config.yaml
norm: "layernorm"
init_std_up: 0.0213
lr: 0.00105
grad_clip: 2.0
train_tokens: 853200000
Each number is 500 + 25 x the weight over its row's rms, rounded and kept within 0 to 999. Layers, rows and columns count from 0. Numbers have three digits each. The size before them is the row's rms in percent of the matrix's.

# layer 7 MLP down (transposed), 832x320, rms 0.0368, rows 455-591, columns 64-95
100:569540533509525417537477511523485496497468477490504490552456515518492503506483507505486523521510
111:513524516500482497493489510519475526476491517486518499511499464499479491469476495463467500512526
095:494487509507528478501486472492508464507495529472478495469494452547494519497533510499518483486469
099:504487462515521445541521563499484503523491518523513486502531483552503532487551463520509480442523
098:470494528504500495528476468499533499445500495513491527503493448528493516508527555468499550509514
100:509521491469524476469497500497555548496506518468509479516489496483454513550533499512477514472495
100:509487497493514511480481501497489499498515503483493478513483450513499490494509500456549538519484
098:515511471481549508493457470461527523584494500516484512477538527510519487504516504518504511510512
101:542500514464450500529451425522506530483500502468514522491498443503503479529490470503495494534532
106:486479508440519489479536534520516509514473487521518527545527515513536544519493483475444491530518
101:514496488522495502493453482516508497455538491479490531488500467510519482490529483490522537475487
099:484498498514508498470489542492479500512512533501462482490514554500500511462461482436512514521543
100:462463458477536508518501506484526521518484508516482513470506496502553513503524492502544495508535
104:509478508488478500465475484460477480452512479536432478513531510488484486531492505486504470510544
100:487473538535539483508518458538506560508485500485474475517473446492499482537500471468503445508486
103:546501500535513503520521498525516475509470454504508530497538477518486518486507503486500465542487
099:518499477480495521507519508524518535499510508514504448447482454501524486507545535529529541529491
102:458481528541480529553480480508509522523488503539473486490505486547469517498481509509513490460462
097:491490487493536534495507431490469504476467518455482484469499412482462497504473528474502497529532
096:514477476533471502447516495512521491495517474516477520455528538468525516505498510541473494506461
103:462472529467512525541499535465516478490518506488488471515500508497505518477514488564543452442466
097:487539508504516484502535512457517502521531509505531510522487505466554475447495526505462477497502
105:527510491508444467556499472529488431461504490504550551496498541540499495505487501498512513479485
101:500464524568538516473479502514528510486480511500502526508492439462532498463516474522510527517486
099:500507508461527513498531501513464506487488471486484509463458525483484479521469529526502504460498
100:557461472471489517493507493510501477559515499492532499461547524496514482503498478503507478536523
097:517526531531497511483497406560455523525496512494496482508511466524491503480463510477514504524502
100:556512488470519519497558531533469517506517456515522494506491401479514494536480531475506525521505
100:518507465493475503452548518533497508510444515520493477524491423504494511511490529460513515496507
097:497492490512522537530492467490500481480512517519484506548460596523483519489503503467506517494480
097:507521497515529511508512488506501495506525511441534490496494455509508488484513553475457491498498
088:538463477527503518524485516494501461504497545478527477483527488507474448479531487466481488555486
108:495502526547495509458492506508530464492506490497500512530478528490500518489465497500479527539512
102:485451519528469476518509451514512520520523514492525513498522513500505500503517486490493511504495
106:455495495461487514489507521508496525490501516547496501529516566486473462503493500515496506514546
100:507482517494452499492478472547460478506523482476484571475497527476475478502506526456537501521510
104:526537518492499488503477503490532464503480536493472494470548457499488504470488485512540483481473
104:476472487562459503543497523536524522504544537544474505472528545508501501522500488497498499505482
097:496518505487486480534505497468510545476481535502486472515490527474544523494470517509481486491520
097:500522538535503501485513487471494501493531474542481485510549409461441507494514513498478479465474
105:489465467485485575548526525476471515518525498521490497452516490451523476511511515499498514471516
093:501434546530497453492513486503496513495512517482502511536501442504542514507518541520492534505519
106:544501485506478502480496501528492501532469487538520466458487473459493486506518530495470502515523
096:474520483522509547465428473508493522503511497475466460479462427487503498499482500462519478498515
091:511506511502502474482513511523506550482496528461488499556470524508500506510514493486529457527518
095:497478520497507534505463516463528534443520487529523482513493512480505526495469477602479514507470
100:510510524465483514533473491486507512522552507525522480549504492498490490454478518542491542565548
103:546445511498478465540499473481514481540525492520511515516530506502503537492516514523520543497534
090:470525489491473508472502511464555516512564460510533544511508508498477533495487476506499512494508
101:505514451484516509452501455490516486456478507488530522530537481528521449519506511480512495529498
100:488502488529509506456459519495463513452508479470511505544486478528464481538484535495516521515502
101:485510509545535522513516463481510493469493493472491476492483529510498500514476483474505480519500
092:498490470522522461476457525462517519515482505478474484529483493476463486493472484472501481473483
092:515494481465514482492505493503516478441510509527524514504556596469550451487478511529509486499530
099:455501542523480534522494493484501476543510492499507543479541546475509484531514486465495488531496
092:500461486467520527534521537510506485473457510473485520523483450530500477511470479487552525514525
105:480506500486451554572515499470528496483525513518450487490489480454496510510484512535440472518491
101:507489536536516453496501512504565499555476495503468427477519509488531445526481521513556487492483
099:462462502519463496523467470484546467488551507493558511484534546489493466502488498483498473465479
104:522517496503511471514470508518449493548484480484494526531510444489458518468477568459470521503525
097:510466498469489527522539472525500490503525476529490463502462489512524508514474482503533534531505
104:544461489524535495520488518479518472512515485475522521540529473496503542529505521515485487470502
094:482487492516541494511469529463500533510485504463487501526500575508524470501508498478472491480497
103:507502486463524500501506495496553458501499497503484492522459545477496498503534478509506499462517
104:522518474478505523525507534558501484481528471500523497509478573506501481493502518476505519526486
102:480480521481507530469501523477496486470499514505423504504495487522492463496552484497522477514483
105:488503502515477495435481479461522491506560488513499525496486460486455494518495498535459514497511
100:513501528462517541520545542449495535479517534475493525469476470533507499484495505472493501516547
098:468559503505466559481466454450486464508536549497526527519509524520479515464494517510500468474479
098:529524507478471455437527507483496476453493454534516486494464452531476473500501475499542470495500
097:500489494523498475481476518500472448507507485460519508526533521467494528493514529502521488510474
097:474463508496490458488548531448497486529522503485503526524467491504483503517549467512529477464486
101:564509500496484497516462510504493548519469487527535494496481444478528525473535497485499497519486
098:498464487505508519479498479507486490502548511511524492505526580465513484490526479489496482516499
106:491434489467514543469480487512485502493452515505508511443483526548493494484536492487489488483484
095:526516485477469514515495464534476505481551488446508492520520516518483483548520466501488501490468
096:499467482535485495494507493537467514493503515555545499468470478528489490487521531525518505502499
099:492502512532521482481509508492484506507489490480491460504504509493509485467482518493493522483517
106:507572462516467462491518489513476475502532514539511508502498539525523504482474496539498497457499
100:520499466462510482512510497533499467499543517502511529485526508497455482458480472498472554551531
097:463498498463500467499519494502499504453512529522544479450483494458540466516508483443522521535500
102:478506497540502511535526489487515506489494499484502481455473473538494436468471490506501518476518
107:513533502508515514499495516493449533550467481489480426525491540504461498491518504517495512489492
097:584433473475478518501517518483485500497527490530529490464517486514514502474505491497541511519502
096:502478512524531493498505529518506499469546474459475533501448454505499539490484487475506516527505
100:501461496457513486542463466482486477458487493524447508493491521549540504509495489469476498528469
114:509503481459484507475491435518508531494500487489455506487480547514553473476489516501494519560501
100:464511549500492496497496505488551533473520441472510510456512512486523512479506524491514478493486
101:531516491487481488522429505507488472507518514471507519450488525491533548495526491460469494494485
097:541475502528483529502511482490508504507495520474515486534516518488494483501475571516528481484480
089:501511477501457525479509476476481525505505565497511495523478435494501548520504517531501507508487
108:525499511511517537530487483503505527482500500503477520475484500537500527496484471471503458503487
094:495518494471517503468448481441491497571467454482531477481471538494494462480468492487504449520485
099:504452526443506560521476495488516520505478542482461532477508541493472524512506505435480507514529
102:495506503485495505497483482507490492484523488507480494546465469518511439541507503515497532506491
098:522483504512530499498476486451540522466511517452500506475502523491480505534546516465518493491502
103:545514474545494497510472519562460481462516510482520530518530481487497530525469511512465468508507
104:486486527533529531502514502524497500484448534510481527465512531487498550524499492547497499514479
095:490518450514480473459501511539494510516516543546467506483488536489529497469550535452451505473539
099:481512546522505474482492493522483484531520480512527527503465480546484542507490470463490494448495
099:487494502463495483518515575504496507484501459496425515528472492486494480496517491531509476462514
102:523524504466501419520500516476535511536518496529512512525505477478480508544460508515499516445515
095:447505467497515456515487503534519479467514485496473466523471531550475477493472501533558448502541
097:507471482482543517486478524503450493516515506520464522477504515494492511522483533483482525541533
102:500523492513528529516533497515449493454498504505512499484519497553505505475502535474447494550508
103:530529473511482495468466489532504518534471465493477513513465475507481456481451443517515535484504
118:507472498516515532485509504495485528505461545532507517469485450503438468551491541459494528507508
094:452518474490488464485504545511460489443510519506504479487551525480514522533469475518434514533514
096:518527497539516535477478483507475506492512486523470538477493423465483530489453469488504453482514
100:508517471432489519508518528513491506501511497524531462497497500508456490515498495502505501510459
102:503551551483474459510473475490477476504517515554485473491512554510506516518460509435477522556492
102:479499491539498520519546480499514471480545498493470532513482440494489484503474530507490493486486
100:553527514496495514482505465547480552477504490486506511466460438486514491477541510490525497503484
104:463509510512518479513475499468484481488512489503474492493478514522501520529495478504508492496471
100:516483516517445494498471512477471507515480503481493472493468494476534561516515538456490489553534
094:495497524495505506504511477516488482475517511529523543487523529470551497543513525472547499497491
099:454518482551504491489491505465472491461503447475461505468490531531488555528531484458475446529513
100:470472459514490527493499489460511485519498461474522514548484509477481460485471514469501488525470
096:546537507481478454541475558482476528476463495516525508503464526507464427463549515438481478518493
104:496486481475488517521512469524488480509492562496489490475461471483514490535459429510516541500496
101:504510515508495493504532478505463518505505482553485539491500567480473539500514486461476533452464
094:541505472476499515515473506481476486491496504495495470524506452436492441481485534507447488516503
099:514505512537525519518508518525511447569479512535529549521507484521529490482491472497464515495501
109:491439471515504491541492502476493481527473487512520468449455448498494503492544497506497494494529
099:512520504520485490485505524505510500494493506511532504470467503466520509509495488509481499469466
096:526540456506461503480482464520484469508454576517461468469522519534492497564556503483535507464485
103:492499499520486496473516540500478523552485544498534518473511506452463450505505514512500504449479
101:490544495494484477520491518461496470527454528485467517491508548492504478483500509507456460501471
103:474517496543483505466523485491500534484520486516512514508480484504518530499507544515485514473466
101:531525457508473523529519528499514491475522517496550462456529485507506479486489549471453539475484
099:515506493496517514503529477477459535510517476506490515482536516489520507483502522456527497513472
111:531495501478504490480538534492461486476532501467542505511471515489502534495453504491482478450468
098:538494511489508470542509535483492440510495478486521495527484494520511510500523465523500513495510
096:488473520459499469510516538466529511520519487498501542509530525531489516519556453540500468497483
102:534473486522526522463527482495480504436455468539518498509529460431476518493514508482486512501462
102:535499495507518518551528518500531486524516486531505520508464470496523553461514470486486475499508
101:488474504457492485496498474501523493514511510479484504555462480523483521478519540478500516497506
# layer 7 MLP gate, 832x320, rms 0.0408, rows 456-592, columns 64-95
111:510479467450496517493517481490497483457512515490465515519473523520498501529519509463476540507500
102:504522478468500512540502498522467475523483477505536483472474486471480504477470533493517481511560
098:475507505502525512458488484515499511494502528494496477513472555509502509498481513518470476483486
099:495501515482476463458490534463499547522519531498466500522506509476517551501497508482474468506501
098:505560502521471451467538534516538515515534485487481481471497480542470467507492491464516516501502
101:479475516482533472526486508498492502501535478506460518461520506496470497471504464515491518492485
091:564496484517502485503507504507513479472506557485496515489466500459509478481517487501531479515518
096:508459511519492528503499509514553475471499504509506515530483485452509499506502486485487506448505
101:472506491455487492422513474492518532530500492518498549540475501528498568478520508508481506540505
109:522523472465538502477510509504498490512484485458492499533491512490514473471493496491493514476538
101:486512492523494482509516470516524520456521465530525508505478486495489506519466497491537499463493
104:519481476501480507522509544504520513515482475496530485504510523499523481499511446493498470532516
097:480523503512481519508479535507487486510488490472479509507501507494472536501514484507475449480498
096:476482507553517538502527478495519501494489485519560502517499523528477476500494501504526483529486
097:532486506466474525528474486503475486519504473501529501481509511522473461446528491492495508484429
104:496472482442531521542499503470530537450484531507496487498494497493501484522473520492482513507498
100:484534473525507477541526540495499510491495542501532485533516520496456507485497500513457466532501
105:507523462444449532486479453515474522524475525506466500480489516464486471496507531461493484508518
099:444537467492531461491485505503518510511510505486484527520461503513550514460440499427507479469536
103:509506497480553542466492508455492482515481508516476507494444506510518493527499493472530496465481
113:522510512483461427498505505507500535503505487507475507534456494523484535469487492529526475494477
100:499493521552469539458507491490524457461489491480484514505513500494531508499484540507489497518519
096:514509501480484480492498514439490458538481516468461506504502492478529503509498526483518490501514
098:543484509497508540501512498461498460500546454506501520492441496495484494518452532503534490482494
093:463511515451467505455432470455497536509508525536502488533482517493476500501492498487554495527489
105:524541471512486550453486488544521504503493511474515485509481513490509491461546532496478472547492
107:514508506478534553513504505543528476498483477500463467492487499469475527506501485521448469498461
085:512508513490494529490517528520485484480498490498483458491506501519517494500483465518527532471502
093:501469524534483501538547461497525525540515491453498513539478463516473527447478498482476471415489
102:470501495473488538534503534528539513516486531470535515481495524468504554475516501535464488436506
110:497538511466497460486493453540499537477536498519442507519483493497489535465506513490530525471516
093:520510464507520489522551506503532490512501523481503533450530519492545472496513524509478473492509
091:493509476483499543499531534509503478487450491532541527493507505495498525468473491490477517448494
105:446526470553523504475501468467464485499497461473507502543457490511494485499458558487520528471528
097:440550515546509475504521530482484535472482481503513509474540517517495499505509473533447483499492
098:491510509497460574485503514494497507423532550534478497492480502507533498503453476494479505491492
094:505497505470534493502483443457506471512487507487501505549522518511483525437485492503470479474480
096:504502499501511507483520491494503453466489482548495528487476507478472482499469467518466471468490
094:516493511516469536482520495490494460504515505470511508497475513538558494480481507486505501496524
098:512497536501487520437467501524483466503499507478532501497547520544504496518468521504500494488499
091:502498440481508509486491524485513518492509489499473493475481504463490497470527514509502489477488
099:472490461473466517510493528536474480514486488495512539441489522494493520555508507511473515508490
111:458498463501529467507503501520501473488447500490528513529477507502471519491513514477507512514515
093:518484555513481489501452531540483492458514469472509480479515513512492477510491479497482514528502
098:498494434491483493465521510491497492548459530486488435492477512532524458517505498519556481478487
092:499460469509478535511515532509487493443493510538499517452505501442561498546499537509459470500501
113:498487489498434466471510512496470500481481540493510540505506510447538528464466495530470481517476
103:495547513514536502500528515482525499497537469530506505531451487501489532511488486534471562535497
101:515478477466520498488531440501481526524503496474503522523479518587512479510517519508555507515479
095:524509513478496512537476469477529527529517513473517515494487489466527484422500518447482502508544
103:530530512527477512495511490503520507490510517463521484492486498508504479490481493493505518497519
104:511505494479471527497545497516498440501506505507509501497528523491514515503525505521457498488521
093:515469489499490487472498513503480486511461533497494496456480505496513460476513508488494489504502
099:467482486520467510531497520497491529477511505510494539465560490512535518468506496481512508502502
096:477496490522495472457465486517515507510566469531487499511481498482503491461494504504481507469430
091:496527474499430521473516434535504450504489495451458513452491498521495534524462525479501452481512
101:525492507491496509511466461465485500444471488490525573524471522491490522481465563497475490510496
096:513495505468481494494517531513487490507492509494476529541510517501500452461530555516534495491543
106:502521491519496518488483492477526542515506509446496479502495522566513479481503480510506470466463
102:496476464512555488527499518508480519475448510541498483498494527509501483501491520511484490511504
099:456540484482474527508454473495470445511468504504497475498467521475455491495493487521493482503509
103:451493501479493514448488536524470481527481513511503530523494505487531480502505476510492476501443
105:476487532548512470518533487496541535515537488522482516525491516512486481485494524500475510487482
100:521499530494509492486536499508492498499495511526481502510493505478504463545484471498529453469472
099:527491526511498456470476477524457500513462515494497504492527489512443493480439503490454498475520
108:501480504529510505494500547515529567505530507512528505484496534502517514501496499555489516503549
101:506478518495504442486488521502504510502446490533561493522475493520461500538494496523530464494492
101:493494477487508446453481538530479466506510515459491507515530503513517497482523506547476501473541
089:514500502488532496534477491514542523558495502522471491480457491505520492512533501493440505528465
097:497460493484529492565506514511520467513456489508463467455482495504527505493499506484543471480499
096:527468492455488524461523529468520515499535498491511524515509532510524503434562474461527494501487
113:497490463511459509476523534501506524493480500489476471555504534460534496528513450501506498519489
090:452478467501488526506539469524491502492529517503463466480493530517524513464485441469524503494487
099:439483534477523544462510467466483502494473514498514478496480496505472474500474454535494442475493
104:509482483475547508418497473499499525523528473481496512517514487496513546528491516523523499500456
098:495449490483457517523529491471514494459517542475477456510487518473471485502535506514493511514538
102:477526448478501481520515525510501494512502484474533497526473526504487519463521483490537475517480
100:523481510517527482521505482503490465487533554507524512538495512473497521462474535506502505517500
101:469536533512497528497506469481506522508510529474520449485461506516507467475486494549563487508466
110:513499508468489458503452512495509522566475510456518492520473501490483448499477520497484480471509
101:513516451526467443494489460488530537507510530516531476521465542502520544531505481488480498485477
114:482494468490481500540428510512479493505494495479488471510458516473452492474516481490458477497471
096:457497484485532508479480505488479489469541517532524527508529518499471501495480510505524513511498
089:474496549471478520504514530462492514519484547541482445515541512486501486483505531462476500496510
100:498463487459526493512502491480504494510476524502521493498500547514489518507467521494512483546547
110:495499471465476497517498500515494500509497491502542553504477518526519502518531458494479509505545
094:519517492470545503487505486537481430507470507529477458508489496532460481472502507465523509509483
100:478523516533534528501495498535500461510524502476518497492523531499526489489518528452493481475481
095:499507480500510500490473474501518536490461536484505493540485532481506503504513506498541472483538
087:496516499544533476502475499508532477489502460535442476492477430546516506526501477479509525479489
107:469476516493477491498492501563467546466475529511496552531524504488510489489500523480539497492515
109:507529505472505523484452463460500471583488458480504491477466517504513497459502505498489428522510
098:489517545471474540459475513521480474499537495476479532513517521527513516510506530508540473478476
106:509524521465498536519498503530525504478480490503514501493410532461493520487561504460489447495490
097:506500535479489460512520499480472495474496525493498500485470476529537454482476519459511488464534
100:507501527497472421500512527514508493486495539502511454528482508470481543542489576490464529478482
102:531480517478529541492544491545491503535466497505478530491521508534502491525493504496497518511506
095:505510475522507459480514498535481536490523553528493494509536508508530502497492508499453517466537
110:512499467521508459477492474527495472509472480480502496490488531514474517491521501512537491480471
095:498526484523531501491482424469513499470467543532505506500522493518518510476499530450503518474480
105:486497509480501530507523463540477483542477511497510518508498534514539477473536493511486521489523
097:490469477493477528495529470487524475500527507485542541479492536475517519476510474559483452500516
102:483502454507474555458486535460464468514474526494472513489482508524449477455505525513537499496484
102:554503485509497498508509483500502515521463502508529498464534490506498511461482468477469505516533
103:489504517522536470481515477511521485498531486464535524532519513533498488510484502491498472549505
099:474514479459489516515471528521546447470499511481487491481481522504483499506497586515452514464482
087:550490505483523530542524439514552484516492479473484518523482498522518528490540511498516485483521
096:535497497496502515513517508512550483495498518459483506454504527514530537443471537486514495497538
097:488556486443495506511522481531452484504522486514515428524491510536469528496522446528469483495479
110:517500480515471501463502463542483527519458543466507527479499511482516489490533457495476480546493
098:441482458509508494515489495478514510531510493506511450501482508518490491495488527476480507502481
099:491469493495493536527467503476506524473494508506525514531472520467496553496472488529481515511476
100:523508552515491440512475509455526525470489551512494480485468537525505470487485458495506499489466
093:498523478520497506529509530553506508523511541531490503473519521511506523491474464541497430491482
101:485487546478509453506487471517483509528510512501498496468508502500490500476475503468512479498494
097:489469498520516491470502535507505469536515461512499506469507494475508500537496489499498504509484
108:487504532475535531505501492480499536483479524470528482492415517490465496478496545502477512489476
120:525476475509502483524511512507512491537503486519498516492519542513507493528506507499529484459519
104:533451498464528512543543496517512496514531526504479499518507526484449508522507513467449462497445
097:482488502523540486539499509491465549507519526507513501529481484534528500481465503471459453557521
098:453464517518503464517462502474520489495489516501459498475508519495513490503500495481520504502508
098:552505486495529489511485485523514473486515495492535520482501518522526520493522510493484504505529
107:527524482517571503477482453525474493483496506497499567543509500459504517478475485507523519530487
095:470506514468473451527497527503491461488512522480513476505549513514539467518524492501511497515475
098:476496462496504502471507479509471477490459515487494485510493525527526479515528523466533455494464
108:534556521520514524478483474500500511547459463480458476525458526500464474475479483487517463469508
082:485527503504544504514519464471513451489507514497453493532500494552543480456485520454446498518509
102:482470490496479518460540516501507478465482509493491488500490516537481457492545482547527457532498
098:528480472499503494495540501483475480509537484500459570474497485471452494512515550505487484492486
101:506505496507450468530461546494514499518546482493493482578472512499472503468491421516452463482496
104:465504498525510474486521487543471533486502525477496491508518506516537519495457522476460494535542
096:488486490480464491538484498497515509515521500479469545455475535498527513500475485498508498494552
096:511505493549453537508466480507491482497526513500499479547509493493489512507474499477475496501501
097:478470482478481482463481489547509534463485502488496523488492512484548530463505518508477486535497
102:484480529504521494498477517518499496475459535494481489470487506515484501512498501494512486508431
099:512506503515530468484515464474546531513506487489495529520502522493485508544485454531461502461500
105:508540484535485508445482522508472491504524540530533488488498508488520486463490452524517466491481
# layer 7 MLP up, 832x320, rms 0.0388, rows 456-592, columns 64-95
112:514486511497512484496470470509498459465521526452497498482528506516476508524528462483482563528479
095:512531530504470475488451482481484567501513493479513530491536490500506553519468495500508507530471
099:486523465521509475513497513521489485531476544486518496496514512491512451505547513476473481530535
096:473486520491503526477483526516497524491551523491428496500459486446522505506505490493500466493472
101:500531477458491453481497492505548477468512520492425490461496523486460455497472502462494549412533
098:484480509491452482556495506564499482489510495535472528478518494481542531491494447532519518469531
093:457517503503509491498501503510465461493496461476482539478455496502491532504514469484456485504513
099:523497486505486462484505510515504508477494484485529488491503516537485507470479499497472572476513
105:508523469492500530443500460543483456513496496516518534487498478506522517486455477484481484456561
100:478545489470493505482508498504512528458514477501512576456495481465471504495522483483529545453543
092:487559550486458533478488498481500530504473486484497486466483497482533533557525502496539500500465
099:511539485514495563501489497488498525478487510512457489526455501551463516514568520528473486526460
104:537460529518492496509523506471510522532519456462490551492524487529513480491503444500515522525526
099:506519456497511555487474501502488438480525495481551515497548482511474514465495569479521515495494
101:505491514473550522512480498501494501506473480496491508473493496548473540459487506520526500490491
106:483490508446480466503511484553482508523505543516490474496475505497467472508481522489471500515533
101:508486507461521478560510488494454541512512521539531499507498529510518504517496464475576474512500
094:495509454491477496484505512505502501516482453483508497481519509482489504525532520482433502508440
095:521534497462490516537470500452498493487495489484490501521503493498438462501508484474512494511511
098:516477494516483499497490501497502518509495521487477483530507484521544480530536512505504547482469
092:465498483490477531481549519469453472480499464483487545460498501490475551494519476498525458487496
108:556556467491508499478518475533513456516502519522483514485452498477506524485439479529462531487500
099:493497509469538542488525530479525527512472483484510523509539479525507452495526543495530497466527
100:498514488545475495497476474465547509501529498481510474540491525478564481495529525509453523458521
098:522503552537552524466510520457499533466499538505502513491516503557516482476474507504485488506496
099:500507502462468521483493476490538487503457505496544548531499517502491478478541496513463498490521
102:519448505443498462502486518476483484518549497479457531507485496478475477514493530488501501452471
096:514448461528482502528467469515526471547453505474521532534482506527503498501519543472481432500480
099:467463458523539530468472495499513458522487508518485533504547514535563509506493472479513514520495
097:478524517484502542494512490515511506509483483489448530470491489532502511508550496476505494484513
092:489547503501492489458505490494522519478515492508484529494490510483497526510485508490483519433503
113:495507551477519519489483504487532514472507490514499498517494481492532522458487478493525518535516
102:453495505545500414484524505498517512499497515533566500506498485460457500493509451507452520506508
099:532511488514508501461512489482501541517495489508494553484471506462491505524474507468535491503526
099:518479507515522495535454511544556517499482516505502533510466482481477496492545447564517500486521
101:463509529509486471458480492480500499496476528502510466537462487518524487508495529526496465493482
099:523498496478490482498441513489523508504509512493521492520488501474466506459492486516475467515466
095:484458465503485507454475508576499478518487464519535484486509491539444525541503505511482486475456
103:502533498527478546502482489474506491496541508504526493491502508494520522489514494469511511513457
105:431507486461474527447532533496487568485503503479517506556486487482518475463470471545477499497510
094:508505501466468523503498530502478505526489430545530475527460510509486538498488494494508473501516
105:516503514485511494527469506541497472530493492525473463463488498542493523537477569504487476500507
101:498479533525483468503498484517497525500528514444523499520508493509513485507462523478515540510515
090:490504482494515533481506499554504431480499499518523511483519489530526496480472483497503473486480
093:565499506519543492486525521522463499463477496496478500504540495514509538524559527494531489487550
096:435480481525437511499499441486478498444480481483506491492488517481494534525488495502482468504482
102:511479467494479500514507467517522495511497508473543497521507512497472520456487526476455535520501
090:476526527502465480493504480521479524505470539512482536469483516477480495521477512488550500489478
102:478534483498445493486464482501535517474541492510529516502512495509470452472469526457493499492499
096:541479554468528521490506487492497509463510497520476480479459505519506538515538467504480525462527
099:512469524472443446470483545463514555508540481521508519505455522518483505488463516490520482491520
095:531475516496531476469481492524508501503504477524515427529495505485497476506501493494540531497497
096:524518517507475537500555519497481499511547493484526485550491495436515539508484512483453491485536
097:512488458468503477490517480490505509521483574490485501530445509519478535509480486518509494494530
091:497519532476527493492488481485473514492540507499489493489525504524492526491512499564571495510498
102:525478494471511524570503505486501515487467527489470489531515508478511487497486482502465544508490
102:489483495501514525543543497508516529460474477456500528482519493495527502504478497507506530508506
100:533459512516528528497562505492438501475464499508490520485527497530488533498531522522515500519449
106:507490507496458512505485513475498523467553458520515499524518506480485497495496522480495483478511
098:477508535485526495465492520554529480520509487496492545509538491490494490513457497495479495456534
103:457498479526539506521529501469518496491570480510462539530521514484511490495499468513489454535480
096:501503525475517440520530518548525473476512510493492493527514508535508529493485510441510503498507
102:499503529516481494511532472514497524564460528523528520520504507506452510478521481485507515469488
107:479519458518522510503478467538484493505514489468489469548530476550511501489532528488523499519449
099:518491516511501478507538509492525532454519510478471529494501519553536462464511467513500518479507
110:469565476505471498564495506514474470472496494483495482508515518529474487484498526509534486489524
101:491545530516494473516554522456520512535526496508497500485519501480506502496473559469537497498536
104:586448522534518502518501490474500519484459497529487500490489515497542492522517542532544500487514
096:484494455521458446539540501506513487489497532504463505466518498487554507505507468509487510470545
099:465490500481467526526516500481537502461493493495505531459510511511505525509531540491515503521500
097:490492480495510534515469525528493483504498520476505536475548509515529532488520499527477513528501
106:505540466515482513494504547525508539471466530503508534529499499483527494509520513532506497544533
099:542493514486491500517491480494509526504511488509535484490520502497473534549516496541494496514534
107:553462478556487528489471522470504472521483489491449476505502519511526506500499510452489488482499
092:509468511498508473543518494514532500481504488535521495515502482505488472488493552477488523502485
100:509515485513518517469513507487446504501492510482484449511530484533469534529538470500487511488459
099:487498485506535484487506504481462489545498530521475489504531489530487505513544487526532536474509
106:498523495450482472527510522522538529520501453497519510525489500456514490551478509525499509499491
094:527543509506522480520522488558502472459508506474489477458513515461504508507476504507498502508505
097:549497478495500455466442468546501479498453467486522513530475476470469493511477503529496503478496
101:486513467521453450487542496505456505493514539490533588481544502416474496497524524531499469539454
110:495534512435509521524456496505494519515476481498494517512488491477447494511524490471509445483495
096:435498491496514476499553508493532511497470498495479472494542500498509520504493499517505544473506
094:485530477513497492525492524461505516489545462521523469499477481542457494517553530520542474513450
100:491503486510438500478477502465481469541469499525521488516485482512481541490527471509519501531494
114:530498503497479566459465440546463505472497479490486497447511507517499505488472478463514518506531
103:550496488462500458531501468456505514521519521531492520513474473487527535508521516482522511487502
102:485491513497455493495458509489481475526483492482468490522490475499543532507480522528488531480519
095:432503527525507506465446490507493523522494513535483493537467510482518524520477458526498475485497
084:497478577518478450515516506505490500490500443515493509495514506474526461473492505529544494496497
111:518475500519516471483555519485511454497471518480498500542497501473479499525503507509498531528492
100:502505507485465524503503521518549501473488478509499536524498480524496509510514479472493519528519
105:472482484534494481484452462483521523471452526514533440485473514543494487521517508476504519527485
101:507467516503496477518471486494500544527510493538497539482499492484518500496461457530520502487525
096:521525495474515511480511517467470495442538475517494493528490475491501483486463521546471488477489
106:485512485514534527506450505577474537526489542526513482501539509542488482457509521498513540481527
104:516515484481466539554513491547500524463486514504505510462518525516498507540501470553540489511491
099:484475504521539494514498511543526478513457499534473500483494486520508503488481482512483496498488
097:482502504493509523515471495516487510500523491472506491454514529513488477501526524515481516525498
097:501456508549507487531504462527521529509497496532484504478469487515495500510511559458524534521516
104:524549514523498501487483519501513517546509497484481492497506494518502440486514490465496473477479
097:469524556500491493498524538522496516500496449505492456519488479444524526511500470509433489509451
098:501518529485478556498478546506505478548486481522496509475425492496486504510459510497525455459504
102:500464470501472533501495503478526463505475520492511497477437505465521499521503497534540480503521
101:515485470495500524450514459493473481457529468515486473492500516542492527486426479497512515539545
118:512468472488491506530519476494463538517463529540540503528487498504479501535481494447503491494541
095:515525483493501513497509482550520537484500482509526476469512468540465537557506528532507509521511
099:481527512532460481505507531537516500505458495476522509482514510473511474517506457500521503513472
100:498566483459487498484467508498531508544476530480508489507509545509524522530465526508519484483494
110:473479528482542471534475519460514543515498521509506517540543494501496483508509445524522515510562
102:481509514513463495474477510459482503518507500476511538545469501511487557456529497516466514472537
100:473500525527528479472498523491481495505511521498490496512503498450492484490463514475492532486511
103:469534475470491527474530534523483500470517441483505512464485523434540515520471513503508501442511
097:458503532505516466510503493529474534481521512527455495495520492524508489498466458498510505524548
096:491527463514482470484446489535533485494507487487517484495464505520469507483474485522503506483490
093:503516502550510491545488484474537477506508500498537467511538491493545499499487528499476479510549
096:529492498509474566497507522512470431489494511513496509536459479526524508519531506469466515525531
098:462470489551492556541495492512514479493534519483494499500493489483495480523526480485505506463491
105:500503514543473469515460501519525541485513510475467494467544505507513461508502566509486489504420
097:493486523488472471500520505517545520512471478488483520480523508507501495511481504518545473493519
092:486508508553545536514504514515508510499490481488518495487531481510506510519473448472538489541452
096:528492523475524497483510510501514526479472481474512480440500508489515509539482517481502495507535
108:467493468513481473514487460504475523497481481528552572493471503446467531494489525532520517490496
101:468520489533501508503478491487484481462533480504454501502513502517437470474536509516523509476502
097:469488519471499487489492456509532478520498485482545577535547525465498481502483523533477475473504
102:482475484513475461490489501481499510533516488493507485482459510447533507470502501505533494508502
097:479515425468466551512486502496520530510466525472495542471488539462498499514484558519455469505481
103:502492481506525489491569492456499477449518500499479504528482503436473530559523476471520526463509
098:437504489520525454472500498510481542477522509461476533493517506466508475502505439477490479465533
101:508532474496544461480487511478506553483542525466501463514514489477511558486512436497496492488517
110:486473475459503529509428546522501490485481527464527521512481513531506561485488456505497512490491
102:476558514499480531480496524484543466512508482472536460536487507478458481534503489554521487519512
097:509501504519479516498469476513483510529502540507518519521499488486511531485530547487510519489500
100:529487479455501530483554484446479463451497506515456475511501523504501486524509509512499534522497
099:483540474491518474456540529531469489520474489499519474542468495586463490509495450512501499529517
099:518493522495490494499478457486514523454494486468533529515521490481491504487490529486536530500475
098:477478496460496478485495488482473513522489554513450469490498470487527516533496484500525499487485